Each number is 128 + 24 x the weight over its row's rms, rounded and kept within 0 to 255. Layers, rows and columns count from 0. Numbers have three digits each. The size before them is the row's rms in percent of the matrix's.

# layer 12 MLP down (transposed), 1024x256, rms 0.109, rows 162-198, columns 128-255
103:109158133140134154144116162098135115114102088089122125135106115128123127172121126112121122157119141177150140141097139148164111103141131111142078110118149129112087121181095135123163131112123132114118136146135130092086098096117130140115176141133150115150099115135088134084124093114129137167073125104095099113179111140169105110114106138120107164078119115148113094132104132124138167131125
103:112084117122174101119106100106138146115159141087114103201123104158104094129165135120094120137170137127114152143086062181153137138090107116148092127139133121124113181150168103105134131126168135116131130179099144107143122141121108136118160165136129097114132117133122136104179124140149141135152129133104132167117135128119069118148176118129119151135117136105109107145126111128106139104143
105:119124117107121144132096142109076096108122128176160131118113119158165115168173147099113175112088124106091139141105140133147089103125125117121152131095190122111097111065133111110089122137106130096159124109105150116150153118123158153150136118139148132130147091148149070117129103098142140121132125144154153116128107157117123165125170120117141136156104177130135152088166132143116100154142
105:129144156125135121125114151111107131079177092115118106129156148144155155115138163144079152125094108145110167122105131135101163142133164144142125100105159152108130118112186157153149142108149122098132136132089102144159123148112129144096144141119114107147196154149136152101168111132123135107104140135081086109107095127112122113107148157144098145154131126153091088114132124128113175116123
100:158133132163121151098096148148140100126119113126158130150138070134123127114095126139129111129123127146167106121099084160135108147146131161121125128118145142096126133164185163146082097155147106114121103132125125103117129129168119121101137134116173122145079114062175136102122131154115146159111105100112189152140154164146103130121117098162117111147119173131153118104066093117147125125100
108:153113119078113113116111096138184089121103142145133151137136100120160122126145168149139132140125174152084112117121138106151124166084126096136111128085151144154128113127135139126122135106161117150125144135122108136139102120128126115091160113145178122104105134096131136173137129108150093131108156103154112112137097170141148144065155103118144140128159120146095111154142183187144159136130
098:149130144145153144144134163079133153134109065128114157096102129133123105194142125134113124154094098120116147128134069144172147145108171113172114100131108090082128078114117151143065085139116086128148163140150119121104148137121140119115130155134146150141150143150136153136118148129129130130108131141129124145128107159086149089171165123086119119118089109138198136146174117148104136123151
103:117125102128121113159129124112109126157110134125116110137096129128121113105130118160113143162115097137106143124094140127141172109115115147143105117093068115135133140147107142130133124079119107108095169105127097134145122159155141138104094121151117106141167110153123159115117106109115150088132131119108107139120110127141156116109120113135169134158132122107149099152118105124116160154096
103:081121131111116096092110129080138126125113150142093176112138132115138134166106108177106137111123131104152121112131131087173116129092161135102157116127109141128136153101145088132137128162130149146155124186114082121093139106125121087149108105150103118136151117135112113083124109151158103141132185141120130135124133143138119147129118135176110124114128156130083157137153145111178110123142
101:117128143091127146118157116163085177168106114084105113125118147160123107087067150096106148154127143120146172151143143107148115137136112138131162167150169121098109110076169125131140116130096113105131104103135136140120146156132151104109148151127123130162151133092140119168101172123115116152130138136087105135113105112112095140122123123141187151135094106095121175114120168124159191157144
099:103115133093140120130078110131107115162119148096087118146160129114169134135146122096114081134135138154127109097157128153147112110134177132147119160121134126133154120134110119140104168105090088131078133131157138162125142125122126128126100157126079135157110142107129145116130181130123111127104180137111127139121111142144135132167094157128147136125157134120139149173126086098153105164120
097:116088111117142155130124155111111110133156129176118118090113108137122175130146113153078155130121113082132122112113132122128100136096106087202131135125098112153098143128154128120137125159117137150150111115152101131167142151111097132144164124108170121081111161116120104128119129113133117104102119085159093138167089118113099132130119146130162152097139147108136103153154116123162103151085
100:138162170116120169104145141163156102097116172074114132133120095132090115102149157159105133122135121145134103109150143125157148135152135137114096134121126164123121093127107123120173129087148158145155153135120140111104081156107115129126145095140163124123126107124155189130122136120111153143138106122137125115138087115130142094155141126116125145084099138117134137097153146105130135151141
104:139139143142118093136152109156158125148176121124180150110153110115108155118122110130110096097133150127152076132126154094142138109116108135148111092119136168129114116124121133107079124136123129120119133156180120105091097150121147098149157103093138115119105163087112154142130119147173138113125139098125090108119119123108123124116114108109174163152115155139190167120104110145098168149104
102:086155143132137153127126122091105144164090141140140117105123115119138127111098093144164160120160175091153143137110133114106100149142108167108135118138107146120108100111156176139134144155149114168126141082114102155128120121123126132111140167120089115112128141120098155141140139080136069167099120174164125122092146150119062141129089129101162122117153136111117130140140065070125093165131
100:137132105094167184169150113128106152151158142126117108125102196111145141130146129130098156076130112145127138138087145111142144151114122089102154113126076160130120117147148112123130119148120134143158084125134131129157137132160110093129127094156142184156154159123103143133152116076111123093106110114120116154140152094133101149069115097106120071138144154097157096126096108136166109109170
076:138137155138130135132102110107116126102109121136120151098126143175135131095106162133124138138124120141113156134183163147115140148085126167161107135118118162130153114055165129147143085152119124141178133140158058142104116150140149143146124094120125143091124140122155113171089122157128121137111130140131136112118103117112054099072161126132150125147142094160108133128141089137150108111104
105:152127147117134138134135121108136143118161149133126152132176069156125121132127112097109157123170158152145110105152066103124121115147152167126100108076120141124168107211149144142097117147131090138090140149134096122132141104152108138143121140112126108130116113147153118137163191074125151101120126087108098136120162130102074132158149140128164164147124119133119116140176126129137135077087
096:124124129129119136119116151127137132143115115131098107125126057089131112105120125123163123122130120108123141115130116144103145112111126107128128168098093134114139151100157167148141136117111150105096136119138178141087122080107158126114134118116124146150128160118132160123167128119161156070159100105119142171175104158107127130176101140079144136106122132146117135166156123130151136117073
100:137128117115126133108134132125110103122146090149113121170125123118115128100182102099125153131094090117148182162134163113071126142135148101146096081107113150138155146126096099135106093166172121113180099139113136126115144110106145101109115149135116125137139123140124097140132152118110135148164053117113136159116120092126089164151174128148100129151173119130112152128132157114143156090128
100:101102121130103166115172107149116100123108137142120151127143105100142150180135125144157153160115177137120121119142146155125096163098103160083180133144101118138096152146138160133122138133104142142131152092103129145118114098102096147110120112161140136127113147104126143101137089135119135167149123124158129124147114110160175148165139120118116133180107177155139149096172135135095107094114
097:147105133108124139147130118100130119115115105143131153129188132127111172140099143121099125141124128158178170133125106104118097097094123133147151112120085131113116120129073194106133142097156112137138111153135161143091177126129138126112099128074134156141122101129127154116130138142134138115104105088134116155107161096091140104130135104141120165147130126122134165134149125147137094120137
101:146155153145126112176124127097135151105118168137161128109173131117115118157123113139137158129065146120135075117124116130166156208090116082119121120142135103125113144126162163141171100111134158133078168078136176108144123142106149080115119111161137103123101131145102146104170143102166127115142150143137139118172129115115134120135130139134152123182152101107095126134142107075134120109139
101:161142115136109121156131127109153119135112121069105099120104108108108122132142134137129153096150149134148135140072147126102148080157126054121119130136123079109176120114129160130108144143130090146131144107199143145147117102153128136140125124103165138068171081146113108173114140159126127140135130145121153155118132119117068138064099142143113121126144093177136133132119119132152125147126
099:143133122138139142136104126137130180085129138115130131132143157161155144136107149154090119109155156124119177124155129119153124129095154086134127103121174142151111156181069086099163098167109123106130140106145189118107125138183120146130088146164152170110091127146147097130129157087134143150154138165108128111095173121139061119131145118153118172097129155084121111133122131116155162140095
096:119117134161111129100089108111138145170155081068073114105114119132145139156161128097118134140078137156110117122107150116116108162145140117103146127118096130143153146128108114104108087136138147124113169114099162164151200104115089116176123139132151116133117141106172123118136147224136123130125145160134138083158091158165143088127142098158150116109166125156158132096145158103131141140173
098:136110150126154135124117140127127089129171076119127132142109117136093137143144153136136073149120178124139133118112122122140161163146116133136086150105124125112134107142187096121129133128126177135105117126107099140116103156083099143116125118116122126130126174133128133115134145071124124103126127116131145161099122119130198137167119152107132119149149174131100113119115135120148139132097
094:114089127152137096108122118136121109111098104138121117149113142161151118101114138170103110107147170135149100102135125117117124167140142129154145159106186133105114125152121154085129123127094135142116105137156123135090112133141135124128106107116131140100136141153162132110133148175088185097109138110112104127133147131138155141112184112108111132110132124139111093102135124158144143100136
097:110106162115144085122108099130134147157142128128123139066166101125100144114133131152131136102142098132147171120138128137125157099138137130151087115084138145127101079116126114106109118125136101204136146123151075128141149113116131176128123107094097110117135158125170138113117089103142135143139147147141149098121140112135162127089201104142142152125119150138105097143089093161112119134114
093:112147144088130150095080132103146108156145085132122137105119110119078149148165116155144131109150110149131126110127120124109164112125135124134050128135133085115128122157133129129170126132115111155137135135120182099131124134175107149147122167130150126111125133101129106078154131087113088168099150149139165119080150121113162131165138149167099132129113135134117173162126097112149110085146
100:126092118136127136129089075159158133157180132104120119083098153099109159112157094070062118110138110104171146099083082126147101147131111141133170137150123118111124172130140157148150098130127131169136076116180126119105129128110096140154126131118180130152118163158125114114095124130143150108117098136159142142115143169115136168084123115141148139142129121145181120120106154175151114107124
104:132130131135124149155134124127081149072108106138129124123144100106100130093171166095162126176084137107134127105139139128131084159121145095114117155124190172164119121198142133138147123150092142101132113126104126166167097066092131116130125212103134131127134147119098107125105120144167124158161135116113156107127150108147136124112110093114111123113134141169112145172115114127119159117107
100:100091149136087133111121132135127126147143167131118175133143158136133110114086161124130124155154149154145106159162093137136156182093075094153119126173169152113152115114127050138159153112116135152128140126162159119099132150131158111108137089142159174078091124178142143168127127144140126102116154106103152132133133140123123164108120147140074133135093130110135106141130156112122130159110
105:098145145124119133110154091095103137111116094119129115161116115123093159153129145134168127135121109156162138113121092152138133171149172114108120152124142122078154111155118109103119157138138093162112119098089139158164120127193175138097154145156095144108147163120148108158114152113121140173141147134094114151092139120093155141122106102106100151133086168095110149156176168097131167107126
102:149117187114142131103099125133136103111134155140087105117152102159118128104104146137086137170162116118113138092099169151123147083127125136134110082124192137160135144154135123143088124125151174171128151123150095145136083106154137128068145117163105100118121115135166116113136146141127160144164155125106106157124132147107098129127195138159090102123117087128119092096171102143127127121118
098:128112160120126099104117169148146108143111129135124128106144137103123132139119118124108143135138135145103141103132139092078094162124135132129142139128184134159136115124115129141111108128139134126119096146157135115146128140150114159111134155150129193109139118137137113114135113142133173098116100078120147093128102151186117157140131072151157166138116150097107128172118132132127101091169
095:119164116121109112119150137128098109184109131138100134164107165143150137180121131153126138138139136159158143133147141106133119123126153135113139122130146105143141127152170096146102141135132185097119132151135089109147150117167119136114126165124150151081075125084106139103131129140116156142146148153092147147149140170130138128111094115166099138107117133104124084136080145138097106157137
# layer 12 MLP gate, 1024x256, rms 0.115, rows 163-198, columns 128-255
100:147148129172124128113093172143102125131104170153139115124141122133127142159131125111111145129120140173164117158093122109136126145137143137151133147168113102139139085102110121141102123131106116118116095111171164137176099122126116130117122155108148161142125125117114146149114122133169121093128129115079154120132182161102181102172152104163050126139131093163095154116157154139111152140116
100:140135105164134158149120131170132124138103105124103082119080127143146145165117085138133135090116130125146119137140128100132099078090110166129117145140144156139144099120139130115128133136103079104115145117105124074123143129113130133109116153088117097135131102163124106137131074158131132132091195134167135121094158121095161177105158102138140121114142140144131155144138179127140100111131
102:171142129112146118127137138119153070099105080126109128089148095118178151154147149121168133128153126073127104137105131134119124145093104121111123162122158114108153151161124126136119173139096158146141099131136110095123079152106111145115107088131133120143106171095086133103161138125156115169107104125123167138112132118096158156100129126115190134131120112160123113147130114111130164124149
098:177143145120114098120147095138145090171098088121157136097163075138114169082139153105111128156116130140141164116092110160107111111146112091142139146104132124114120136070119107123077109086114154121092150106127136119124104133125096127109126081112091143148167183125079157153123154115127146174146147121133097130145135142126144095115097144128176114094165142142104144110111174151096096079130
106:136117087109166132149135102117120095164169100072123148122092144111156127098131144143163146154177119145100110117077113126137130137132104116174171143169152168142098100136111113198091081116130101101132114118122141098141122140113130134119120140146089150146128112127130123125129106069149099139123119097125120171115118124142143183117155154137148126138136123136121141094171109162129121133105
096:128155117120144105108126098185128110165079160169082152116161136136145167143132103097086110149139134126116102150167170161121141096109140114145108110132126126142139143158155138115099104099158130098116146151144104152109118111159133110177078088077127112177120114134153139135147120144130126119127114107111118127139123149172155146121157134142135086144120135102139130092086114132112098113153
099:159165116113123124119122097086076126136162147113122153121155108109140139165115125147073153132125145127130181152140135128136126143123150109131133121149157140145163136167121114118169107156117112158108159117117185126109126123104139105123117133138120147142125123133113115114122089127121077115096165106146123113138129118070085093118081126144147136105123134186116148143116105157130197160137
100:104136088126130155151085113129125087176127120117152105144186145118105121111108173100102159127141154156130147146137166166099119146167110086144125117115117120150151139146166117085137107164113112115158134127158120102105125094113133153189142091141131164135121081086162143135113155126143123127130131148125123159129089134100157157135096139152151137166120110097104147135094122112147117102105
102:137123143133117131148105110142147121131139141127128137178181148119177143113124132154086135148159120143110145098160146105146113146153115093160130137103131089103123125124110150117119180175153155119105088134120080154142161111100130120136133100118091133109127112127143119124115119128109110105178156090161082144107068148117186127090116075137123131158130109152039134128151154151153145149147
100:102074159112134135091125112145110128107113102102110174161118088162106112099079151158152137115109146073146151132145134175145132102096095106117136130153185140165154135106169094107123144103172146109137092148120116102149110132131138106160111115120155108131126180128080135130139124169147132117140130116127152154139118142121115082101136126152132117136122159133157102094175145115123096197127
099:118140142109135118117110068130112115114140124122115177103168132121102108098177112104125105155094123149121146116140077115125049104122181144134159110127105124156134136116145110116126045108118124155076149173141146130129135143140071152143142102117165130128136143099115094146133129096138101106146124090106123107106116129128087076142134148119144100117144089120121118136122097165098126127121
100:118160112094152136096123127110135084097089145095074118108117121165115148131112162153108165135109139157142142101138129133160159161139073118091117157165127143132133109133158114136108109124132137128161150149142160122123162110127123145150131144148110127167099192096134140147115126155116114147112132156138116122119092124145106144125164131129129116087126132079136117131165160163129136103139
096:124108149111149097085135065116124122146160144087115155101117161121130092135084122149138150135124145097119076161125144113123129121144162118180172124139145146126160090141114142107148141121111126172136122128126133109088096152144087099109118086115124177145155146097169118078106168127101121092122163129134094110098117128135113153124116144104133116141073108155158138154122145104156119137128
103:167159111095161146119110109092123126138137167146106143118116114125118150091149101159151095121147118105116129123128131179115095131153094120122131171108126117137119145102161139150132091171151112140154135122121116172120142124178159140123145153190130136121163132090143145101124110135148088100094127148134083088121127097098144111109106109118152127151160139125111138141088151090141120111147
103:139131176155121075124162137186181145146119131139103045117131153143124169124157130127122129115080170136130141127117086104193119102106136108115138117126143127103131112152144154158097144118173163117105125164123113136083118117128071123121121063160102104166119108142150094104129126137168092094134142159144087122080137124140119166161114158157150155173164105107124152111145125108074098130138
098:103116118112098099126123158134118106147089111086141085086142089125101156082118107143098055149150149089064151126145141104098094170160092177108150141147139157119137081171103124117126139113138153111143126093140137136125109113084116125134138149135110091137128113160069123171101066133092166126095131119118126144158166131112090161131138130146162168138152120129113112142138155149141158140131
104:141134104140081116121133070164123128129123094180161135129170121140151183101084111093106120136091103169121159109100101105127121113136122119176127124123115131141117122156144086120122138127140155149123160107145115113150186159119117097132113094123142186169150098107157140131140118149129108104128148117155113140112118091120119114129135183135135120177125118119128140132156130160143129108141
096:113121136132118120167128132165145145117137121129120119084112147143140170131108148144118134091090134120117104116173137175132110121097151146098144137162109127140137091116131116120124169128142163131105109146132123127139132135131195107188106144157162103115132165110128116146100120093153115132134139107133140126136137157166075181107142122104118160099122121151130093120102112132137127169142
103:130121080109119130107129115078109120100119133148117082132129145136141152137129116136122129062118140141110148134159141155123140162110128131101157110116153172102133175145102124169105096140081121154085121145137097106105120134118129136147149120123157153132156136114128149134114102113141168135143107162109086145129074146152134116174127113149109117148119116145131143140091170147105140129130
098:131151125105170174152122158121131138091112121139158081061135166097158122128108128130128175156109102118141136098149150166109109110106108139102115136137094135091078132146094123091121104150108136136179131143156128120083108095152097128101133138071101129133137118133141123169173116152113111150162111111152149139107085145139129074172112161133123099139161122126152119123133162125138118129136
099:151123122183048121103111122155138121134172097092168134108104115076136171137127163107121122114120153135140085145131125104127130133115165129108182165113150155138117115118150116096152147150141110150089109143157145138112157106123128127166108128109114082132146153147166108116158136138117118127105102130103139156142084129137115132076124124142076084117111136157162138139112121117131176117165
100:147133081121151141156099130124130129131118169095117107173143107111101147132131105161149111143093146132128168159096146187098109164136168131143154100125135103108138065138138108139152133142145174143113115111133114099138143108128128120086123153112115100108137162136133131136167153092090094176140153124098083132104175133133134101189127061146145103142146117158164121132124121164110114144084
102:150112148159104110136104161135115131113147162153096132173132089089141126130100083136135130168135126131140166137142159133141145121121164155094126104150128153146113143153110114137090129125154114104115137152108134136153105137080059165129093151110119159139145121138154168131135141119122117126062164107152152124151124139151117166109101133170131124146150081097092168137111131140123132153118
100:149115131099126104116141113085111114142136141134101150106145100087153102134120093130100112124107129163151108139133142127167156124149105126070127128120133174158145113122084107122099114098122139129132153168147175107149094101107121114100104141141100119096113161114122112134173159123116156143149136125128143159131167086104136143135131159111089082117130084152124112146108136142117171135132
100:147144134127110119120130144140099108117140098151084175119089065069165128110152105099120097162180138125127131123107112129159134112060144093095143095159131128105127110076178126134177132097125100096123167111168161140110185174154145146129110121147122113107102102095125098156115134085119142091127135131154092173131153144096086155136120123105129151168138134116121128128117101109179128091116
100:136106095149148147118084142164148093139056133103103152131114134148146126119084121116109117118147120156143118131128138090139131123123132138133132106134160151165123124170151108124119108144108129096110118176156130113123158081152114117092137142115074148113118155095130117124159128156167076117169156149126086116116130120129120131170083146141153140135124156125169131137146171165095120139168
098:120150103159116113158168153111139150137116106109172142126084175168135158106145172125117145109109129159164151146140153147185125119155149122105073181103115147126136134145159126121127127182103172124121150113120158128150132145138148131142077140109141104145103111168133132132108121162109152113138110143155158145137097119158168128156113151131141122125164137129120079106146129106098084119121
101:121119118084129122088080095154149121171109104138154123154133135129082124140136114133138142111152088097103137083112090142122117093111136136135114128108178141095097128111172151150181108092167139118109112159138124102120127133131071120147164112115158096161111101100132117110128129145116111089138149092149121135103112125122088157113156144092143119110157169109098093154114141169154140173079
097:118094126119116113132069133137137124137141117152157069158114153080151097128104136146149137117139151124138145149080159079098107111108148124149134166188134127097130152135107144148159124152102119107104142093131121116137126121132158120103107140126097123164106117096127145065156131138133089089170130144110122088150148156101137159159145094110075084102111112114106094112176134182103120120134
101:109166128151153104156129129157126173123123100162104124140157127143094100107108091124137170147160118156148123145162149162129111151129141105129153127091144120153127147120122131127168122164130151124135147147190144153131090169171129180132139163125117100122134173102132162133201086147121117106140107143141118132140094114141142159110122103143135124140133072126134150133114095113178131128113
099:120113149202095131114119120162115153143101181171160114127101181103082126099136137105090106104142100133177114126138136115132146132109149114109126143099130151145144118088128153110126153148108155134126143140143172095150126116124131147134102132126121110152130120136076110138111117096140106131102133107110108171138106103124116096168140085139119055118149125107154116151167110128098159162131
094:123156108157150128138107120136113153124076110108154114081097134117138128135124138103077123125125120168122135140143141143147120113127132138126130128141086174113155098137112176137094121127118137132111147156110166163148106106124126122171126167114093144089114137126122112165127132151115155125113147126131106153111129098145134133144165109165126058165123167160131121144085164140151076124118
100:120129146125170107112113153147112125147139132170127151086119135120126104127108121113122123091140137138140148131133115077101132112127108071120122081094099107092137113114110128132115162146143157090154116126149161059090123091136094125114089138134095163154145126099133169110151129123125144147095158131164099140156142117139125145129144126126128087167131125144116110147132138148143129164142
101:118129106158145123080140103128132137162121092155102147117113101150099118152126108133094118133118108096148150090165167150170177190122110092150146096111113119138120133132159110111100092154151111178154122147147145143113084170123121126129153102118136107148122116090138099110107119134064107124089142105098148132103147101127118134144115173140145128124144079125104102115140100142119122135133
101:121115140137086067166165167126117120137083086152112134132149104120171094148129151128148116120128156102124141116144194131126118137129162148131105138141149157146165149145106133128122131115166170134054170110144126122107151170091125142137127109149079115128081098166092140145089103083161117138108113154135140101108081170111133165091121114132119100145111134131124145116136115112124147094171
100:154108112123098131084167154146125116131125120121098118122106139104100120146147084111081113120138147149146125115153109113136127142094109183134131141121143167138174097163086121168145157169121114122087130126137092138143138138081120165120125114134129079153100123097096166107094118158069065165142117125108121144104169138113150096129119163149112123137109172119144144110117112165123142141141
# layer 12 MLP up, 1024x256, rms 0.118, rows 163-198, columns 128-255
102:088127126108109111166117140135125152120146100147153094124111145126143125146080081076150151135132083119131131141140124101161062105128121143152107157132101138113132094131122163174140124132105122119139136126140103097130146107126156092113093104184101118121095121112159152107132130151076150111126165124145091113091125104131106135118122161124109118090105101122088121147101137143146075103145
098:115126136122173092113137122147135092139066136177095140123123141186114122124095128144163120104161123117134123107147115179111156137151136134137120159151092149157135142155155148162150110095104099109133126103127146151111126149176136084098142124104130123178139130120120153157103111117127136130108152118106105117180104148155162161108139105132117129102122130159076135115080128164114103157147
102:140119132174117170129149104128085105165142108170143175191125126143114111123106130106091168161098109102164070120106106167082097129113087126125107156128143130120117124128158115106130132105141135103120128130098150120110170167152127148086151121111130133127108117141119159078159137136117134138091167174114112157146140145118110129129119139166099144148130106134161151095099181168089153138131
101:132152103157076098128141135086117150145103077135187147137113124146110123133186139125130147092152088113133146152128133121122170136112139130099142145106146119093112131143114164084176141138084114169095129132136100161115129110130147123111072170125144093107108114149163103110095089127176149119142107157086115157126154125130145128153144143143116128148144135138124152145103103167165109117129
097:110147077100104101123080085164146102130143174110129144112120161141130119097127083111133153137174194103190152115141124103074121186133105115129135119152115102123136104143187131114139117138104155124085125150104121162130151117112144101142122144138140145158104136180153113106116137127113151157139079108119118156089117186156108145141123117088103142123158102149117108109070142138120108098093
092:121141130120128157109156131077132129144113133138151156150150127116111084141146096129118123119085133100142110088145194092154161102087152175090169133153130114093118150133167100128129124104143149178155108100138153095119132169162147180140132085139102118138156120123104166119176123125117127148129131175137114142136115119140116121155137146119096171136139082123123132128146124109135137140112
110:138135107129141092113116105124142105167152151101150124142092154164121097142110141149124145159117048112130124167133116136120120102145137130118139108074088141124140130152139142110183141122112122133095113107144121137170139105124085118123141096079125160120087136146105082089156096183107122155137169152119092082110133119164141121127131124160104134123075130136099130077141102155139120130108
104:161144104143117124156127098138101140110117167155118131148132131111108136115127147137131109096138138173093103103154140165098109107135146152141067132111114137114157133141125106087208105159141121088182114129141138114162108116150118113106125093119126088127104146090131096135096131116171091131103141140117133147143158130127135167116111145104101144112141117140152108129103114131086141093143
102:103147135132153106077141090154097134090135119119134136133096130114119158121093114128135130151104133127098174182141097137102149098158145147142139150143167097085156138091113133137092124159099149134097145149118136152146163141106169111146087139168128123128075118113120109100096116120147096113089109144132130129091107130112157139159121135114154146097102120097100071133127167135131130102118
100:164122132151141169144100118144129129159094092148111187130154133120082131111128131173127151111154157139179111125089102077066115119131114175163122113076099132138124085120082098117158132131087099150156159154147109110146135132133127105132097153134125142170090096156124138110151143113135103093123151142138115135195152126189126120122154128100142133129189110153124093147138107136137136161104
104:103104145106128101139115165142171101107143190089128135140103104152132156146150178161177131106107139107119107177131130164105088110077112113117113123159171128142102127130135106159122123139111137168104154145147143156138137182159116151135161110120154110126126146112150137109120112123149131094114110117143141149095174158144104159120103096142127126112113100148095146113143114110137098127112
100:116112170155157124144136079118132093144109119135136132133113125065149127117126125082069134175146065131113103116106140118079106125119114122134106124114140109139136139101167149175140126133148128104103131165125117139107173136126132129140119129132125099134131168120148157162143114163119083079107147108121095127139148133138100142118127146114120128098152163150154150093130143162148148155145
103:151119097157090122154105135140141111110173162137139100156145128153111167140096131146105136171126144125122113129131100101131068098163141143123111136142095134102146181137157147161156141108129101141138109145152150097169134143140155124119148136140100097149136132097151130110111110089107167107120108111120152125130109121133144158163136111162153151109139152103157093094138133185155142128109
100:182155117130137129137137118170103115131101137151195113160160151195147139106114128072073148133151089104149136144141108132124113122131078147123130120112132141140141142099104120144147131164186131130158113082100122157098133164135148107130140132140132164143118141138166136156128091091167091121135113115117104129108136113105138099102149103112133156149100104133167129108111139112155175165154
097:193115098164090150135140123094119131130099102136125130094101117125096156105139138121144153113138121145116117120144115161128118134139102106124114142140128143072147120121131127162173120134113135153177104123133111098109099161117135107077160092138143174149117138138162154155093148121138149150167132137156096130178136165098123140121123101145154133109095109120117174120146126165099133102149
096:123140139141149121122113095134082141096088107104117101104140144115113137160137120146126134155119132108115077137121112120162115168144087146131147132124086171147148087091139138156133177152163082121113131144147110138132134131160112083137117072151108140104158121138124169131128099109113144162089109104109122107140167140101129144119147135146136149135104136126178148120096178111115149157106
105:115114130126117103092151152120080100119100081145135119166111138125156129110140158096153144126197103118157113149118178113116146102151095149157103093133115139126099145153098136133154120121131125164105116133091140148160147120096104122125103115131129128121080177120112163155131133135133149127136134098085118121099138158070130072124122145120131097152159091109147122111143133129120130120149
098:167166149109104124105083121165137126179130112124117151094108143142090115146118107158086111132074155138133099124124102107118102152145118111125142130138159106167157088133150088136149120139126121184099072138109127130119116140125143140130111143153183088094128142088102109129075138112140086121130130142100137128138116128106165112114146134130101130094136097106146121113092123159152097191103
097:101104135106150127135141113186139128124136103106134136138095144117148150161157085146176099154134146107155114098114102173122106101137108129141093152109167078135095123155107156116093136161180142135122109152155114130108092145133148181154098165118171152118157109140113133125104119131114171088152151094149120184141145095136105167116130144106162129131120111118130141114154138117134167171121
099:111123092128147092102127164192130144102151134129095137115174122136133129122157115163099133125155135187141130120102143153104168080128118095173133140088151123134082148150128103087068146155136154123098113145115116112170123108113104147144115120157138145156151140152116106100152146120151108135141172123125163111146185111137152122093130135140137136143097093125103125138129108089126153137145
099:117081102134126132191135100137102116147110125156139156147101081102142106108099120137094144163112155173162129151138117112109095129147135138129139119145146106126114112104158098180091115158115107098085136113133125108115127082123157118142134148152136148135142097106126089116144113116138141146102129108172130120152103152134119167123159161144112178154108115161092150155107088144113130152132
098:174129123105172183146135161120109124101097119153116087071085119117139121128159119141149129127121142114133141160123148116131118137113102139139147077114127135106134130141108122185097142077124101120114157105139144075152122127125118146091129157122143110149112170122156083144111116113139106192145122146129110150135143130086165128123145170133119145142120144140128142110119174104131103108137
099:182144106127178157136123104106120143106142154139148167119122150109125108140145126095092095177110095133135110095163179176150112112135113140096077139157143149144097147114079156135135111118152106097148129139147113128151126174120099134089113177126107127146124152115089176105143121154132096110079125100104087075151105130136128107187093111166162161092134108095123132134160135164131165118111
104:113122184129132159133114136124122111100165080130093147145099146136124104114158143140147152120146100140101159143144153131125153151125142116163110165099109163145137131103118120149161127103128158145101160119123090142147150111157193143114107140104119132126143145129084112106107110129148157133160087134126158154149128122131096132121136122114105129133210140162129168119097084105133093150153
096:158110179116136156138158139108121133133158109178119090145149140155132127116157120128136114111113119163119110114114123134078101125141102117106111166137140152124118134140141129133137156095136140152112123119137133117095129167178167159144129125134120104067148121130098141127145132055125120124082143159119073170117167158119179137110108107137131211122121100081103096119086151145144156118191
100:174140117155158134115142113090126168138150115109128120113091105125136157148130105111141143130114125150125151095158112110170127124107153102109123126126068131175100128096166172121146086128127133128154097153172120162189126083120102128132140123153133134142100132123050139182116109153146110129120162130112146105130126129109118112175152108122133109139148155159084128114163148136086142166136
097:109089143102115129100133169161152110126119122144182093134126116134156120161105163113131178089136114116156134064138130116123160136145177118097128111142145138122123146110145150148129114160130066145152106110110120153075132105147080130125143170148167094109128122108136151130134144168105134106172126102065144123154116107149129081121099112130116091131118134099128104157148103104183150167130
096:111152094070143138106113162101089141126139133094102144123131134138096120149114112109096142144123132130086097102105112100147148138088127101097151137127100133119173170101180108149112106100160137095141143106115143116138117114122131159159140132142120116080119152098135109128101093103125117119140122107127126143122109107144182125128145142084140148099149123105122132123142103129153119186132
093:148138136141138147137146125111108144114114160067119128096117106119057138152116100136168167109113106132090138087150120086107111119164132104113124167174126119100180129111128124139100110129109158127145102132110140104138107144171112154143113140091089123127143137122087097117139127130096125156124110118169162101112109172095118151141099146136140123161069116128130131169154164118123133137140
098:132159114105104134144091103124176108143122122106162123103087127087148104112120125147110115139132096115104133127135114169115122207140151095124095145137139125151096133175173145144129113162151109095151110158126123123156115128159154127120093139122144097123154160138139156133097148113137106182162136148118085079146143140116132112149124140115115130107145165104150143147174122120080126140085
099:121136114095104096138092151103126118093124109118159100078127089081134140129137143135177118107098127100171094155139088191156160140135141136133116113089162148120110095129118126115173134141145127109153148099169094086171118179146130092121148131121089100111112143118111099087157112139141151143137123139147151097128092122144171156139133129135122130138099160112131084086108129105134113082152
096:120140156142139139124108160144093130066143109136131087165168153120125139132120131122148102151157110097148120135131091140114103145116110122097112132161076097129142126121128131113168083122135128136082173123074154120123122108092114125101159148090122133114134125144133099181178109120123157144162104119136132136093128104133159136147126140149115123129165125146171086126134126159095138106147
102:147098139112102101120124128112106103129117112056113135117124083127136179111153140127109138127169144126100148144130094097125079182112104124153112127110166129164162159093132138148163106153097148145112110099118106122143122118144100138107165216118180197130099142118130136100120125133138139134100113177114103124085100136165124127122111125128167134159108142135129153124164157089139083120144
100:129155143134165151174106112128136110109136109099152106141131161109160130101128156165112120174108134153109133145129119118135107096159136132204134129119138132123129119144169110105111136101175096105143127130172151105156083122105137101131165137164104110169099117138092142114103121104070140100092102068138143127104107130141173125115132145144126104097136126114110130143133126130137128132163
098:074107154126113139128135151117111087094107116156138158136150143132165147129117158100147113126148138170140120122148126139159142159167119170139099092106120164095149145140163129087129117120065133107095151127149164095121125119112108122167089107138083110162090121112110121090113118113131120136086112148078142107155142109137129129069116146125147123113114125120088123171162133102121136113115
097:138105145074132161140154127141133122110104155119146082095067092123160125127125150093151132169104096102121091122132140082108124154112099103160137123080154165128116108150097160138101112114108113135135110139097100106137091173111152208107130120122118135120112132108182131097143197098105111165097132140128150183157132157117125120139092108101113129158159133089115138093145110134151137093135